python train.py --d_model=320 --n_head=2 --norm="layernorm" --bias="all" --init_std_qkv=0.0175 --init_std_o=0.00284 --init_std_up=0.0175 --decay_shape="linear" --seq_len=256 --train_tokens=459600000
Each number is 200 + 40 x the weight over its row's rms, rounded and kept within 0 to 999. Layers, rows and columns count from 0. The size before them is the row's rms in percent of the matrix's.

# layer 12 MLP up, 1280x320, rms 0.114, rows 3-57, columns 256-319
100,178,214,177,234,214,164,251,132,164,185,217,195,267,178,131,221,199,248,239,205,268,223,207,188,218,244,207,265,193,136,231,207,161,181,110,140,231,233,203,175,188,155,234,172,239,141,236,202,232,202,193,172,266,208,228,82,225,277,212,169,176,233,169,245
095,179,232,209,257,171,210,216,174,278,201,157,239,244,278,168,213,172,206,184,171,156,272,211,203,180,155,144,153,221,224,212,133,189,213,161,191,273,269,148,177,206,210,214,170,201,272,120,137,274,207,149,175,163,159,196,276,187,214,201,272,167,176,248,153
099,198,226,215,212,222,190,228,249,100,217,164,214,184,253,229,242,221,280,230,176,236,171,198,242,88,184,184,223,200,233,199,144,197,207,178,208,191,236,89,147,169,171,233,167,152,161,229,224,157,193,219,292,220,133,176,193,230,245,156,203,158,193,194,213
097,193,225,168,206,260,221,202,221,187,227,242,221,156,144,219,211,217,256,256,196,163,161,223,160,223,106,198,160,176,233,242,94,244,204,232,143,201,278,162,215,268,226,270,188,172,171,224,161,149,206,245,185,162,206,138,195,209,220,182,203,229,91,155,247
096,181,225,182,219,191,267,246,110,162,124,185,221,205,115,241,205,229,241,184,222,119,203,235,137,168,187,176,258,170,153,220,216,172,170,216,185,247,261,142,248,215,183,189,211,187,267,158,168,151,234,224,219,232,186,204,126,215,231,159,182,149,204,204,207
109,173,80,154,214,210,174,209,188,238,217,246,193,231,269,250,226,189,191,249,150,192,272,166,76,224,207,206,272,105,164,227,220,243,186,117,272,235,174,187,290,170,189,194,179,123,232,198,168,218,143,240,195,205,221,111,188,226,176,111,267,192,183,216,215
097,201,142,265,215,133,194,275,204,194,213,191,222,290,141,172,199,200,188,168,169,203,202,188,149,176,133,250,254,191,217,213,232,208,171,195,205,185,223,173,162,201,141,161,194,147,170,207,187,232,187,249,166,153,248,270,191,254,237,176,188,210,192,198,243
106,240,231,215,225,195,276,192,202,178,225,128,240,176,138,176,225,250,229,194,183,208,228,142,216,238,207,269,216,261,204,195,127,195,233,163,239,178,189,220,155,203,173,161,204,158,192,180,233,173,180,231,220,170,178,249,183,231,152,167,157,160,214,129,213
090,172,95,219,172,168,197,182,195,208,144,242,227,150,220,178,133,217,107,153,151,304,229,194,180,162,208,204,246,187,243,277,288,156,266,132,196,135,167,122,297,159,178,185,216,130,154,210,147,181,245,226,203,227,173,227,220,197,193,270,200,191,147,253,246
103,94,241,262,211,213,144,143,263,221,220,243,214,187,144,203,186,132,219,201,201,200,140,269,189,164,174,191,232,176,202,210,172,177,185,152,162,221,278,219,193,149,185,239,185,145,137,160,186,208,184,146,230,153,238,188,180,233,205,236,322,239,209,174,212
098,202,136,196,202,165,237,243,233,183,196,202,246,240,156,204,133,198,165,199,220,212,198,177,218,157,223,189,173,209,109,219,281,217,190,180,247,136,229,169,174,186,183,113,223,242,164,239,171,184,221,238,208,209,251,202,210,219,226,191,228,261,126,182,178
098,152,212,245,177,174,188,193,139,210,249,221,224,175,198,195,239,264,208,252,217,148,215,196,138,291,188,180,133,180,215,188,185,197,226,262,207,227,106,126,159,157,209,128,211,221,191,209,180,167,158,269,228,196,171,109,239,214,217,159,118,188,177,270,203
097,162,249,197,140,189,214,159,140,194,220,235,179,184,191,172,222,210,194,188,168,255,241,255,205,231,168,184,206,147,229,263,212,279,256,243,189,202,200,210,190,174,200,197,180,219,114,272,236,197,273,167,169,227,225,193,195,168,150,204,160,158,217,194,239
096,185,178,164,254,201,235,218,208,175,271,201,243,223,233,192,268,284,249,174,190,163,130,170,177,206,273,166,257,186,213,227,166,216,224,214,195,214,251,181,203,162,235,220,176,276,244,228,190,195,241,239,170,267,242,199,104,181,173,198,192,266,185,237,221
107,166,90,274,128,164,226,204,150,169,289,208,222,251,169,189,168,183,179,118,173,183,198,154,231,236,245,228,275,287,197,184,223,281,223,262,241,177,195,209,186,184,197,200,166,170,186,171,277,169,190,200,148,251,219,231,187,222,225,245,244,210,266,213,250
097,255,164,264,222,242,143,193,227,181,181,323,160,126,213,216,264,167,168,184,170,257,153,187,160,89,206,160,219,221,184,230,273,203,218,268,214,203,248,141,189,178,282,162,279,208,238,120,211,190,175,214,253,190,232,184,162,244,159,242,199,227,244,225,210
090,213,253,240,173,216,148,262,207,211,149,229,246,231,215,154,130,177,194,212,139,213,229,206,188,239,183,211,153,132,185,197,203,184,243,269,220,161,248,157,175,158,185,242,208,225,226,198,215,232,294,176,245,164,260,212,257,184,285,214,254,201,282,162,158
093,223,217,190,122,235,103,174,196,196,237,223,171,228,149,227,194,149,160,181,207,215,186,140,209,160,232,181,145,144,194,141,198,176,215,137,256,230,186,118,188,209,161,154,181,138,226,217,179,162,210,260,206,193,162,142,188,222,229,230,202,198,239,243,199
102,224,259,177,170,205,205,199,238,303,185,193,186,166,224,166,124,224,229,233,212,188,248,241,180,194,216,188,197,240,183,169,170,158,254,148,153,187,188,193,205,249,208,142,189,166,278,180,166,131,204,174,167,221,291,158,180,241,237,196,275,169,167,205,160
099,194,177,157,155,170,192,232,248,257,255,128,175,142,217,177,272,225,159,250,173,134,235,222,179,156,224,260,193,211,156,126,168,241,204,168,188,169,231,155,141,261,214,207,223,251,137,229,201,227,189,166,151,205,171,194,149,208,174,239,202,154,140,228,230
095,162,181,193,131,175,188,228,197,266,237,139,208,248,187,282,292,246,244,175,256,212,154,183,195,155,136,200,192,251,227,154,199,180,254,185,247,159,192,198,228,191,169,150,174,180,250,208,174,187,113,189,144,160,249,222,267,216,181,254,213,248,233,229,211
085,189,265,146,189,213,298,270,238,273,180,181,208,287,221,177,243,167,223,221,239,174,196,166,270,224,183,188,224,158,123,183,212,247,219,272,104,217,209,213,148,199,185,233,144,263,295,151,231,192,209,162,162,249,207,284,184,215,216,152,228,201,258,240,196
098,141,157,171,266,198,162,171,191,225,197,210,207,109,161,176,197,217,188,201,177,224,167,155,166,230,196,209,234,141,123,265,190,207,165,229,249,145,228,220,255,212,268,185,164,175,226,267,247,163,94,177,205,217,299,262,246,172,166,205,168,157,192,208,215
095,217,208,211,153,217,208,265,195,163,208,225,194,206,259,215,231,210,241,224,263,226,199,239,181,118,183,253,187,275,242,214,207,196,208,203,161,203,198,189,203,152,189,203,200,273,199,137,188,266,150,133,239,182,208,242,189,139,240,280,295,238,215,180,161
098,232,205,178,242,225,144,175,172,261,187,191,138,181,240,186,256,178,201,196,171,277,136,111,273,185,271,226,136,173,192,270,179,255,119,171,176,218,225,213,173,214,226,166,185,195,230,157,161,283,179,149,176,167,262,211,207,191,240,163,215,213,223,203,222
109,238,153,199,183,150,193,233,225,158,250,242,197,206,247,235,202,216,187,199,156,215,235,164,196,252,195,198,162,197,169,168,235,204,287,243,221,235,235,148,171,91,239,228,190,179,151,162,226,216,170,255,215,192,214,100,218,206,242,209,215,149,233,136,134
104,99,163,221,160,203,241,137,221,206,184,205,193,205,279,85,130,253,257,209,159,196,112,172,220,196,185,186,224,253,193,201,249,144,234,193,221,229,210,152,233,146,266,200,149,224,233,233,241,185,253,290,134,223,210,226,199,150,137,181,166,261,237,179,143
100,245,243,165,190,194,255,198,244,150,250,237,237,234,243,175,195,230,132,184,144,231,224,168,182,208,163,167,203,174,229,169,290,257,173,265,230,164,197,193,275,171,164,264,214,238,229,151,219,210,260,205,163,134,213,165,246,286,195,181,286,249,181,139,141
100,235,190,131,231,179,130,194,201,238,227,147,195,180,256,258,218,291,216,187,215,167,128,193,268,225,203,289,169,238,234,219,190,201,166,156,195,241,183,200,99,220,207,216,251,227,262,153,210,228,227,214,138,251,233,180,235,170,201,245,192,189,231,216,192
096,234,263,203,246,160,237,187,212,177,249,230,215,220,151,207,221,203,241,113,218,184,221,298,208,218,216,241,216,201,144,161,241,112,216,218,192,156,210,205,207,206,200,188,141,210,180,200,197,272,218,251,163,121,209,291,150,200,265,198,186,209,213,175,238
093,206,212,204,106,173,192,176,171,286,167,176,198,225,245,247,260,226,212,211,183,200,170,255,189,162,179,223,188,209,174,197,208,246,274,201,165,196,302,143,213,155,157,241,202,229,210,200,171,196,158,141,207,272,145,119,238,155,237,141,217,177,244,248,232
088,201,243,165,261,286,236,221,235,159,254,198,250,184,185,186,303,196,194,192,208,184,172,216,275,188,181,163,257,183,144,182,166,255,256,223,182,204,182,198,234,258,225,266,160,171,241,155,233,212,218,153,176,217,247,192,171,132,207,145,199,144,185,177,197
093,170,118,213,193,234,287,196,210,201,161,214,201,166,182,203,217,220,228,211,156,146,161,146,224,190,234,163,171,213,205,232,212,203,241,177,255,154,187,187,205,111,166,163,126,169,156,218,143,191,239,265,125,267,130,177,248,160,201,276,214,133,224,172,163
102,194,224,214,251,141,281,216,162,164,183,182,211,279,227,225,206,211,218,231,193,165,200,157,179,147,206,214,184,175,223,235,127,159,183,215,222,170,205,144,212,88,264,248,170,187,162,223,228,252,246,165,191,180,142,200,178,264,156,244,145,228,143,179,187
110,224,188,226,255,241,222,160,139,162,189,261,203,197,154,200,141,237,255,212,180,156,194,215,202,199,245,303,171,221,202,289,134,173,186,134,203,227,225,147,196,194,242,213,206,295,237,182,143,136,253,140,210,197,229,220,232,283,224,207,255,319,171,156,250
098,209,176,186,215,238,207,258,190,171,199,143,188,179,260,211,154,236,196,181,168,201,289,196,226,195,213,239,210,196,113,203,208,141,192,132,257,216,261,163,225,195,174,177,167,145,278,155,131,216,180,171,202,159,208,157,208,225,162,178,264,155,217,132,173
103,214,163,207,231,191,89,180,215,197,255,238,214,243,174,116,202,239,150,226,240,195,168,250,186,244,140,185,194,235,206,224,195,220,199,244,173,184,138,207,171,222,162,200,175,180,168,222,184,240,177,235,185,177,195,241,271,165,194,207,153,215,288,210,171
097,251,163,195,184,205,172,180,232,184,230,142,304,297,251,158,227,182,179,196,218,126,199,219,197,215,190,240,227,229,138,160,129,197,185,209,234,174,197,198,170,269,126,253,206,118,234,241,219,225,294,264,177,205,209,160,146,197,173,152,189,197,210,207,258
102,177,146,133,173,192,170,170,192,234,258,238,213,191,254,270,126,271,204,189,196,114,243,263,178,251,230,121,197,155,155,286,134,245,227,241,285,194,186,264,163,191,225,144,243,151,192,196,164,200,222,183,165,175,204,222,159,161,218,205,145,228,246,102,206
100,190,220,209,220,248,171,168,189,242,130,213,147,225,207,160,244,228,206,216,253,203,133,165,250,259,213,242,204,234,213,195,139,203,166,168,199,236,212,234,230,207,130,193,150,174,176,233,93,104,205,172,119,116,159,196,181,104,207,219,290,202,192,220,236
092,168,229,174,241,206,174,162,173,240,205,149,221,174,248,207,146,188,193,201,119,192,191,237,181,177,115,197,209,152,228,160,175,239,244,229,146,314,221,192,246,210,114,195,202,149,245,168,176,171,176,202,159,180,263,190,171,202,176,206,238,198,213,224,171
101,218,224,217,234,292,255,174,185,214,198,211,209,213,228,224,221,150,134,221,169,160,230,214,207,168,153,202,166,130,142,236,159,131,248,286,197,191,162,247,163,224,182,151,171,238,181,195,147,176,195,181,182,142,176,204,206,184,260,123,253,199,97,189,197
100,171,175,125,213,218,248,165,206,228,167,200,167,168,207,229,168,173,161,231,167,221,129,171,300,205,224,256,286,248,211,114,188,192,229,160,140,170,236,185,207,181,222,193,210,208,191,170,211,117,143,221,166,255,260,156,145,225,228,259,190,144,195,102,131
085,274,159,210,154,162,121,254,279,231,172,279,165,184,122,233,190,235,155,186,199,176,217,185,190,237,142,173,224,199,168,180,222,161,187,188,199,150,146,219,151,244,230,211,189,226,212,157,152,230,115,185,211,164,234,241,136,196,194,275,223,225,185,192,159
097,173,234,227,217,146,192,124,201,150,185,159,234,202,260,193,245,202,185,183,165,172,174,200,273,140,212,191,185,237,134,207,289,169,220,172,169,203,223,190,136,218,137,193,144,194,284,222,208,176,129,249,198,202,183,184,213,168,208,198,131,180,217,222,142
103,230,211,165,208,192,259,139,141,245,141,158,234,199,148,187,162,253,218,231,184,220,180,203,285,211,222,214,138,301,186,186,152,184,271,268,246,198,115,201,194,173,169,233,139,206,219,158,174,249,169,199,199,208,255,232,228,149,229,191,207,185,213,191,157
101,231,227,151,221,147,209,128,201,168,244,194,213,127,94,307,188,128,217,225,268,235,216,170,235,182,71,163,200,263,158,178,172,169,229,136,304,181,232,192,210,242,200,171,195,213,280,228,234,215,221,209,189,240,236,125,200,251,155,231,202,179,232,230,175
102,249,155,192,222,227,225,289,231,230,226,214,298,167,201,179,194,235,192,149,209,183,255,240,157,243,198,226,165,202,241,190,138,131,170,192,94,247,157,196,103,209,151,244,150,200,244,179,249,260,229,241,225,127,225,159,213,236,191,183,187,180,201,181,196
095,155,195,121,168,173,242,318,228,155,183,200,255,183,182,150,179,187,208,186,251,203,248,207,273,129,158,199,273,205,144,234,248,200,137,208,241,211,213,229,202,119,193,218,209,157,203,224,249,200,156,158,131,219,176,263,223,163,304,143,245,242,264,228,213
101,216,123,204,230,239,179,269,208,149,128,171,216,256,210,232,164,129,173,213,168,211,252,209,156,135,199,321,266,212,190,207,233,296,127,206,162,214,138,208,203,232,194,138,161,181,260,172,224,176,187,174,227,178,179,230,185,239,130,229,177,121,196,200,201
094,245,185,203,280,245,186,202,226,227,176,205,189,213,186,259,210,160,130,257,227,205,132,181,226,187,181,160,152,239,250,258,197,277,187,155,106,259,257,156,165,145,167,223,197,222,252,248,209,285,199,130,208,130,148,274,222,178,181,155,160,289,248,191,150
095,225,237,135,197,165,200,184,177,141,178,247,269,214,231,101,135,191,186,256,304,207,210,181,165,213,196,148,164,198,203,189,265,168,278,197,197,204,163,242,265,204,188,179,191,245,233,186,282,194,206,163,183,213,257,191,239,171,172,149,184,235,223,109,143
094,119,158,176,231,161,158,209,269,176,186,172,245,249,335,201,176,155,163,192,245,115,244,192,212,238,247,184,196,224,216,240,223,212,191,216,234,230,139,222,200,180,191,164,234,190,159,244,160,225,160,246,113,214,222,266,207,217,117,253,166,288,163,206,229
092,237,176,159,174,219,212,118,171,198,199,203,177,236,181,198,222,155,226,232,228,215,263,232,192,214,174,272,201,191,201,193,177,103,186,184,154,150,174,233,136,185,231,179,272,152,233,248,243,204,188,166,229,222,258,230,209,184,180,176,217,230,192,204,134
099,183,173,246,225,273,231,202,161,208,233,218,232,278,190,249,201,142,174,186,178,211,164,225,264,174,258,142,121,165,188,230,212,114,189,244,211,195,194,199,283,174,155,179,144,159,171,156,128,184,176,254,149,217,146,195,230,197,135,256,205,243,163,116,245
# layer 12 MLP down (transposed), 1280x320, rms 0.0889, rows 3-56, columns 256-319
102,149,222,197,183,153,145,158,227,229,269,176,284,185,204,209,201,217,208,189,175,215,128,230,293,239,169,222,145,170,180,179,284,147,222,178,241,260,147,179,121,230,299,234,173,166,144,182,261,212,154,178,208,179,142,121,216,179,252,246,216,183,212,244,170
094,245,223,138,168,247,209,218,191,214,223,185,93,143,210,204,151,235,195,245,194,202,130,275,147,259,187,148,192,177,307,229,239,170,228,228,222,210,272,163,131,151,223,210,163,146,203,213,200,179,290,194,209,159,249,199,247,166,240,217,182,218,249,190,207
104,171,195,222,180,196,164,219,176,219,266,187,226,147,162,201,227,197,238,187,197,159,260,190,227,238,215,207,202,218,235,199,158,190,239,182,107,204,154,238,283,188,209,236,209,290,187,233,176,206,262,206,260,147,268,106,104,150,168,243,131,305,179,213,272
099,107,130,130,227,239,207,197,250,153,141,141,173,201,230,210,171,215,236,192,199,163,202,200,215,191,179,239,143,259,278,232,202,229,208,220,215,166,171,177,135,195,172,175,223,221,205,175,165,163,331,142,287,241,205,220,235,249,216,101,217,134,224,210,213
096,251,210,254,147,237,212,163,201,223,162,204,250,200,161,197,151,131,202,190,249,175,166,193,144,112,203,255,149,273,286,241,133,171,185,205,229,256,189,169,185,238,214,184,224,184,235,217,209,217,146,184,226,221,259,197,221,192,175,168,199,176,215,205,162
111,244,164,267,147,274,239,215,211,167,223,176,114,236,298,140,210,169,199,203,187,297,182,225,225,196,226,187,214,240,191,215,190,169,199,206,214,177,218,184,203,119,250,177,142,233,230,205,122,222,134,185,228,176,241,249,168,197,178,187,219,186,174,268,197
099,231,204,163,163,138,197,160,235,173,242,193,219,189,266,266,231,268,314,170,212,159,191,270,169,244,204,206,258,215,212,182,151,154,147,157,193,137,247,211,208,228,160,221,266,161,236,230,211,166,138,150,181,230,146,204,193,182,174,212,128,212,215,243,168
106,244,232,172,176,199,172,157,210,242,164,230,259,250,223,106,116,199,218,169,251,241,220,135,177,236,209,229,156,271,193,243,178,193,179,153,197,240,186,224,159,282,157,189,227,221,193,199,208,162,279,214,186,168,185,235,175,254,176,204,211,143,170,150,222
086,223,113,191,201,286,210,233,175,165,181,240,190,198,190,214,219,180,188,213,226,197,145,230,250,191,231,204,146,226,125,286,169,141,199,193,200,208,208,209,208,279,257,192,252,166,222,201,275,201,199,200,219,204,182,194,211,203,135,272,153,212,207,230,218
099,260,180,172,208,140,205,175,176,201,243,247,186,126,177,222,204,162,200,143,290,203,177,254,223,157,240,248,179,175,217,160,107,164,222,185,174,222,119,213,121,210,96,219,204,211,232,201,230,206,118,232,194,196,230,226,177,207,146,221,222,174,171,205,178
096,102,207,188,237,244,70,310,224,274,181,233,167,220,171,200,227,224,144,193,180,217,179,214,162,201,195,170,200,121,236,231,255,171,195,229,201,194,212,251,225,228,262,221,131,271,219,213,260,224,151,158,172,198,222,168,182,259,200,108,201,223,167,213,154
095,188,221,150,165,202,143,206,151,201,175,188,237,166,251,192,167,218,205,195,169,184,177,158,157,196,196,201,192,263,227,208,254,204,253,153,206,263,207,172,241,237,208,206,217,240,214,161,211,251,286,210,190,137,241,208,190,216,229,227,224,131,218,198,268
103,266,212,278,168,168,137,167,166,167,222,148,117,155,180,165,187,223,219,167,239,177,140,219,156,215,203,59,178,221,81,225,236,175,236,168,234,164,188,165,262,163,186,195,204,188,227,146,175,223,230,232,209,138,161,228,172,240,183,214,252,224,175,184,208
093,185,221,214,208,232,147,146,202,207,254,170,154,149,240,186,150,130,247,229,237,234,278,143,207,215,109,191,138,178,169,179,150,232,222,175,235,239,171,192,213,225,213,198,141,179,226,214,181,220,129,163,198,201,185,197,247,121,135,231,183,190,224,187,205
105,218,170,180,176,268,136,219,178,145,198,200,220,188,198,190,227,176,153,257,185,189,220,191,243,145,186,160,257,234,249,161,202,203,170,244,143,156,221,120,185,188,199,213,195,195,250,212,218,229,249,162,224,199,233,208,240,283,154,164,178,233,233,198,197
096,198,271,230,270,156,166,221,160,209,190,192,185,191,183,201,167,126,221,236,229,192,210,186,202,153,130,206,219,261,201,173,226,139,161,200,233,224,223,149,167,151,224,167,232,169,237,173,152,243,182,167,167,239,219,176,188,150,188,249,184,256,203,170,235
088,211,219,192,170,232,214,185,161,157,251,210,236,169,219,180,238,182,259,196,281,193,226,166,243,152,234,250,144,157,180,170,276,218,250,164,211,261,124,214,201,168,220,181,179,155,224,204,120,157,86,239,198,153,157,202,170,194,197,235,114,160,129,252,228
092,185,191,160,192,215,262,196,185,202,216,247,171,203,224,131,229,276,176,244,219,233,195,215,221,189,207,157,214,236,190,192,293,217,173,264,236,224,191,212,205,221,247,256,150,241,203,266,162,193,130,127,233,193,145,151,175,204,185,177,226,225,200,138,205
100,212,237,173,197,166,197,206,172,262,162,191,236,229,230,235,217,198,279,169,147,186,226,222,278,195,206,133,195,224,192,212,119,160,186,160,201,198,221,187,205,225,207,255,172,122,165,159,232,229,170,228,266,190,174,146,194,254,282,195,192,169,208,113,192
101,272,211,186,166,185,212,201,192,274,289,247,152,237,170,276,195,180,175,172,210,195,137,199,162,246,191,229,162,233,171,216,261,184,242,197,165,201,205,156,185,228,141,210,195,199,204,194,213,210,231,217,216,146,171,186,166,188,170,159,224,194,199,226,228
092,195,177,168,210,196,212,211,169,241,222,226,272,139,183,200,198,196,203,179,146,223,200,243,121,193,262,246,254,239,154,262,182,205,125,158,110,234,193,223,206,206,199,189,226,157,224,245,227,159,113,234,229,178,220,126,194,217,173,143,139,210,155,208,181
085,194,104,272,172,201,236,166,206,209,191,178,198,144,225,207,164,239,251,175,202,209,231,198,158,198,237,155,163,115,249,169,205,226,184,159,195,149,201,192,254,176,252,178,255,185,182,239,181,207,152,222,249,154,184,178,209,150,221,260,179,230,186,217,188
102,140,215,272,164,150,269,181,213,215,171,183,196,197,233,267,168,177,194,157,239,205,131,173,250,212,146,165,202,225,196,193,274,249,208,200,143,200,237,189,179,200,178,158,169,204,180,197,174,202,185,188,267,173,243,184,251,144,170,204,198,168,214,199,223
094,268,179,251,243,150,200,155,184,147,192,216,238,213,220,206,147,186,165,135,190,155,196,75,176,247,176,198,171,182,237,227,172,149,242,188,185,196,186,177,236,262,198,195,221,233,241,189,170,264,159,184,220,165,202,220,124,238,140,241,236,215,216,160,215
094,234,186,182,232,172,231,192,260,276,180,192,79,174,141,213,235,152,183,210,200,198,272,187,181,172,192,231,259,210,154,248,197,186,192,219,178,141,186,218,215,180,155,273,153,219,277,124,211,169,201,106,223,116,175,130,233,216,191,204,203,155,147,240,224
108,219,184,315,184,170,213,194,171,232,183,197,157,265,134,258,284,223,104,214,174,222,240,253,234,239,252,177,108,170,199,245,215,222,250,241,198,112,167,166,237,209,188,208,152,224,178,204,250,166,133,175,205,303,182,144,267,167,184,155,180,218,255,201,226
097,242,232,138,234,183,236,310,184,217,141,170,268,180,224,165,250,254,198,236,155,258,154,156,147,147,271,153,257,127,173,195,212,211,212,217,187,177,193,294,192,151,141,218,128,255,183,198,227,194,120,174,215,110,183,218,167,219,201,223,258,208,229,233,132
109,229,271,171,195,126,193,136,196,187,213,183,162,139,187,155,193,190,225,161,189,223,230,142,224,209,185,227,145,248,133,216,226,222,187,207,285,258,149,158,125,249,208,201,229,209,238,227,170,262,376,244,261,247,242,221,232,147,279,161,159,183,222,208,97
098,165,268,215,165,286,189,196,222,207,124,278,167,191,169,196,120,244,187,250,147,231,253,234,158,173,215,200,212,157,209,206,175,225,255,151,120,112,138,172,267,187,308,119,195,204,211,218,225,212,74,244,244,148,207,181,162,262,203,221,177,225,173,225,178
099,188,154,277,254,242,227,159,159,160,242,250,194,236,235,199,152,215,218,222,221,146,249,180,280,296,165,184,185,210,196,215,258,179,253,207,213,160,214,228,202,160,189,208,203,215,235,188,222,245,268,135,166,323,235,246,247,176,188,169,149,182,250,195,193
096,187,195,196,172,224,191,235,149,181,183,243,237,136,196,237,155,151,143,302,183,232,178,228,217,200,158,223,176,193,218,261,246,136,147,222,272,200,229,191,162,206,252,256,207,244,195,193,145,227,82,250,210,169,200,186,133,280,240,209,191,208,161,166,158
089,242,208,276,188,290,171,251,216,242,155,188,271,253,205,173,131,205,258,265,222,146,223,221,128,175,201,251,251,202,223,246,209,140,206,142,265,202,136,152,162,151,162,166,272,253,161,216,206,252,168,157,245,152,224,226,283,215,194,308,124,258,218,146,168
086,269,166,164,164,192,189,190,216,152,235,218,162,212,226,146,164,232,172,182,186,149,134,202,127,217,229,203,254,180,221,179,154,208,233,254,202,185,189,173,263,180,187,224,213,213,195,180,215,195,202,217,311,211,209,178,272,152,194,212,184,236,228,187,240
099,216,212,133,174,285,155,214,273,189,157,214,168,247,185,177,179,195,274,203,145,207,232,223,206,185,273,154,192,164,133,227,262,212,158,196,136,165,273,211,175,221,102,163,152,229,201,241,211,181,241,175,200,212,212,203,231,248,233,163,169,257,204,185,177
110,204,175,221,186,156,210,178,176,195,224,242,208,145,186,125,186,175,136,206,146,163,160,194,203,216,261,232,173,212,105,235,241,232,229,186,211,229,219,165,261,228,135,176,151,209,188,244,172,201,236,154,291,184,222,204,206,208,237,156,221,204,190,125,233
097,224,258,252,150,168,218,141,146,165,171,154,192,194,145,261,169,140,212,188,213,231,145,216,202,181,239,182,201,223,226,185,128,178,214,204,265,179,187,337,158,192,201,184,191,169,175,188,167,138,373,183,189,245,211,202,132,265,155,205,150,200,188,129,169
099,208,233,155,214,229,217,202,194,183,220,238,209,175,242,213,186,148,202,192,215,179,206,126,218,203,227,218,205,203,198,148,196,151,187,120,163,144,243,163,205,154,225,216,244,258,180,146,120,217,224,256,227,232,261,167,226,155,156,189,242,164,174,216,209
093,257,159,229,218,226,236,232,190,167,180,239,169,199,158,167,192,274,256,250,239,199,242,177,250,215,139,224,223,197,175,237,270,164,231,212,149,193,158,181,204,178,180,208,172,187,217,283,212,223,309,197,188,193,181,229,164,222,183,158,157,223,157,167,196
098,207,223,213,181,200,202,165,191,169,172,207,254,178,180,249,222,179,205,216,180,248,178,204,172,195,246,223,269,147,197,190,208,211,218,229,209,235,216,199,203,221,258,214,216,231,237,215,161,132,77,216,210,207,193,146,208,215,260,265,204,276,152,205,227
101,240,180,189,115,161,202,167,224,227,141,266,181,201,249,238,215,215,189,160,215,255,187,138,218,164,158,237,177,167,245,219,174,223,158,138,85,214,222,130,268,214,198,202,250,245,268,209,309,150,189,218,119,262,135,190,246,186,134,200,215,193,248,162,263
095,208,231,205,154,168,198,205,217,170,152,233,187,228,143,164,240,196,215,202,201,235,212,124,196,241,183,248,183,186,138,183,179,202,201,190,157,145,219,204,228,178,157,224,245,150,183,237,203,161,286,226,173,189,128,143,235,139,192,250,136,147,225,169,260
097,260,256,173,212,241,229,218,172,168,168,244,200,187,98,152,128,257,149,106,181,161,227,204,184,159,206,234,241,232,219,258,241,192,214,197,188,175,128,230,282,206,227,162,221,131,178,230,222,249,133,206,249,219,229,188,157,286,217,208,227,147,224,198,186
101,254,191,214,172,209,160,137,132,178,160,222,156,277,156,217,241,161,240,216,197,132,190,226,213,175,168,180,187,221,272,253,174,185,236,217,152,195,208,254,189,222,108,208,244,208,172,197,157,207,279,182,212,200,178,188,193,174,212,142,240,220,193,236,258
087,166,235,180,237,141,233,196,210,182,139,161,290,194,232,183,235,195,164,176,205,266,216,229,211,203,188,189,244,179,237,224,142,200,180,222,163,216,217,201,246,149,249,143,132,164,168,179,198,202,265,184,272,245,142,200,253,207,216,180,258,169,176,203,220
099,198,229,216,240,188,272,203,209,235,202,208,189,224,230,229,185,191,184,205,197,256,202,138,177,192,145,230,184,154,211,284,177,205,236,247,187,195,175,251,211,205,217,273,181,273,158,186,247,133,254,192,196,163,267,227,144,227,235,197,163,212,201,202,231
100,210,186,189,145,180,190,209,222,215,192,234,278,267,225,231,210,215,235,198,215,201,154,196,211,199,197,116,174,206,186,205,161,219,287,230,195,187,186,269,209,186,162,184,242,165,175,179,166,115,273,236,116,146,213,244,171,195,209,222,226,99,138,230,252
095,202,151,157,162,219,223,278,213,152,201,195,285,267,239,135,201,255,234,215,184,169,210,192,193,220,170,203,205,144,147,211,210,235,214,219,195,192,185,228,144,194,154,195,197,218,215,248,227,190,317,120,151,140,236,245,205,188,168,162,245,195,207,217,207
098,243,244,176,182,257,114,139,169,235,167,262,213,263,175,203,209,246,215,159,247,249,177,209,245,251,174,231,180,281,241,218,223,244,141,139,179,202,205,179,184,233,289,183,199,178,158,225,198,176,222,176,241,203,218,221,151,131,110,218,232,254,203,237,229
094,258,227,193,241,213,250,237,270,181,112,246,183,146,167,180,179,134,168,230,225,213,185,244,239,244,182,237,167,208,274,213,115,179,201,218,158,103,176,190,191,186,171,217,194,206,193,196,168,186,201,211,250,212,187,249,202,216,206,121,207,238,177,220,227
101,171,203,120,235,277,208,207,155,218,249,153,222,234,222,224,231,173,188,289,213,192,125,247,124,232,170,194,182,188,172,158,245,200,225,148,197,278,222,176,193,185,222,222,206,234,168,237,194,156,190,162,221,166,215,156,222,224,233,154,294,145,194,155,162
088,191,152,170,206,297,213,217,185,215,180,188,263,133,211,267,176,202,194,249,238,275,255,172,120,217,183,186,277,195,176,149,224,130,176,246,190,107,173,203,169,267,195,218,175,155,231,160,179,199,214,226,185,207,215,176,230,194,246,150,266,154,129,232,276
097,173,104,155,145,149,156,197,217,140,217,159,151,164,232,217,191,136,207,248,266,168,321,189,268,155,180,217,200,252,265,235,209,235,183,150,129,243,202,164,239,232,228,256,173,176,186,179,192,209,186,193,134,199,232,297,238,195,209,204,169,221,172,215,130
093,229,178,171,234,193,217,212,243,195,201,219,79,193,211,165,231,185,128,152,277,181,196,164,255,244,227,196,235,152,211,271,146,204,253,133,133,226,231,211,235,247,255,237,210,190,152,224,218,185,190,160,170,212,211,153,236,255,258,193,190,157,211,258,104
094,245,216,152,216,192,301,230,267,201,211,159,186,185,209,238,244,210,238,197,237,187,231,143,200,213,174,175,243,184,129,258,186,199,177,133,135,236,248,126,197,256,125,260,156,183,172,208,159,141,172,148,232,166,140,179,226,275,224,229,126,189,190,191,198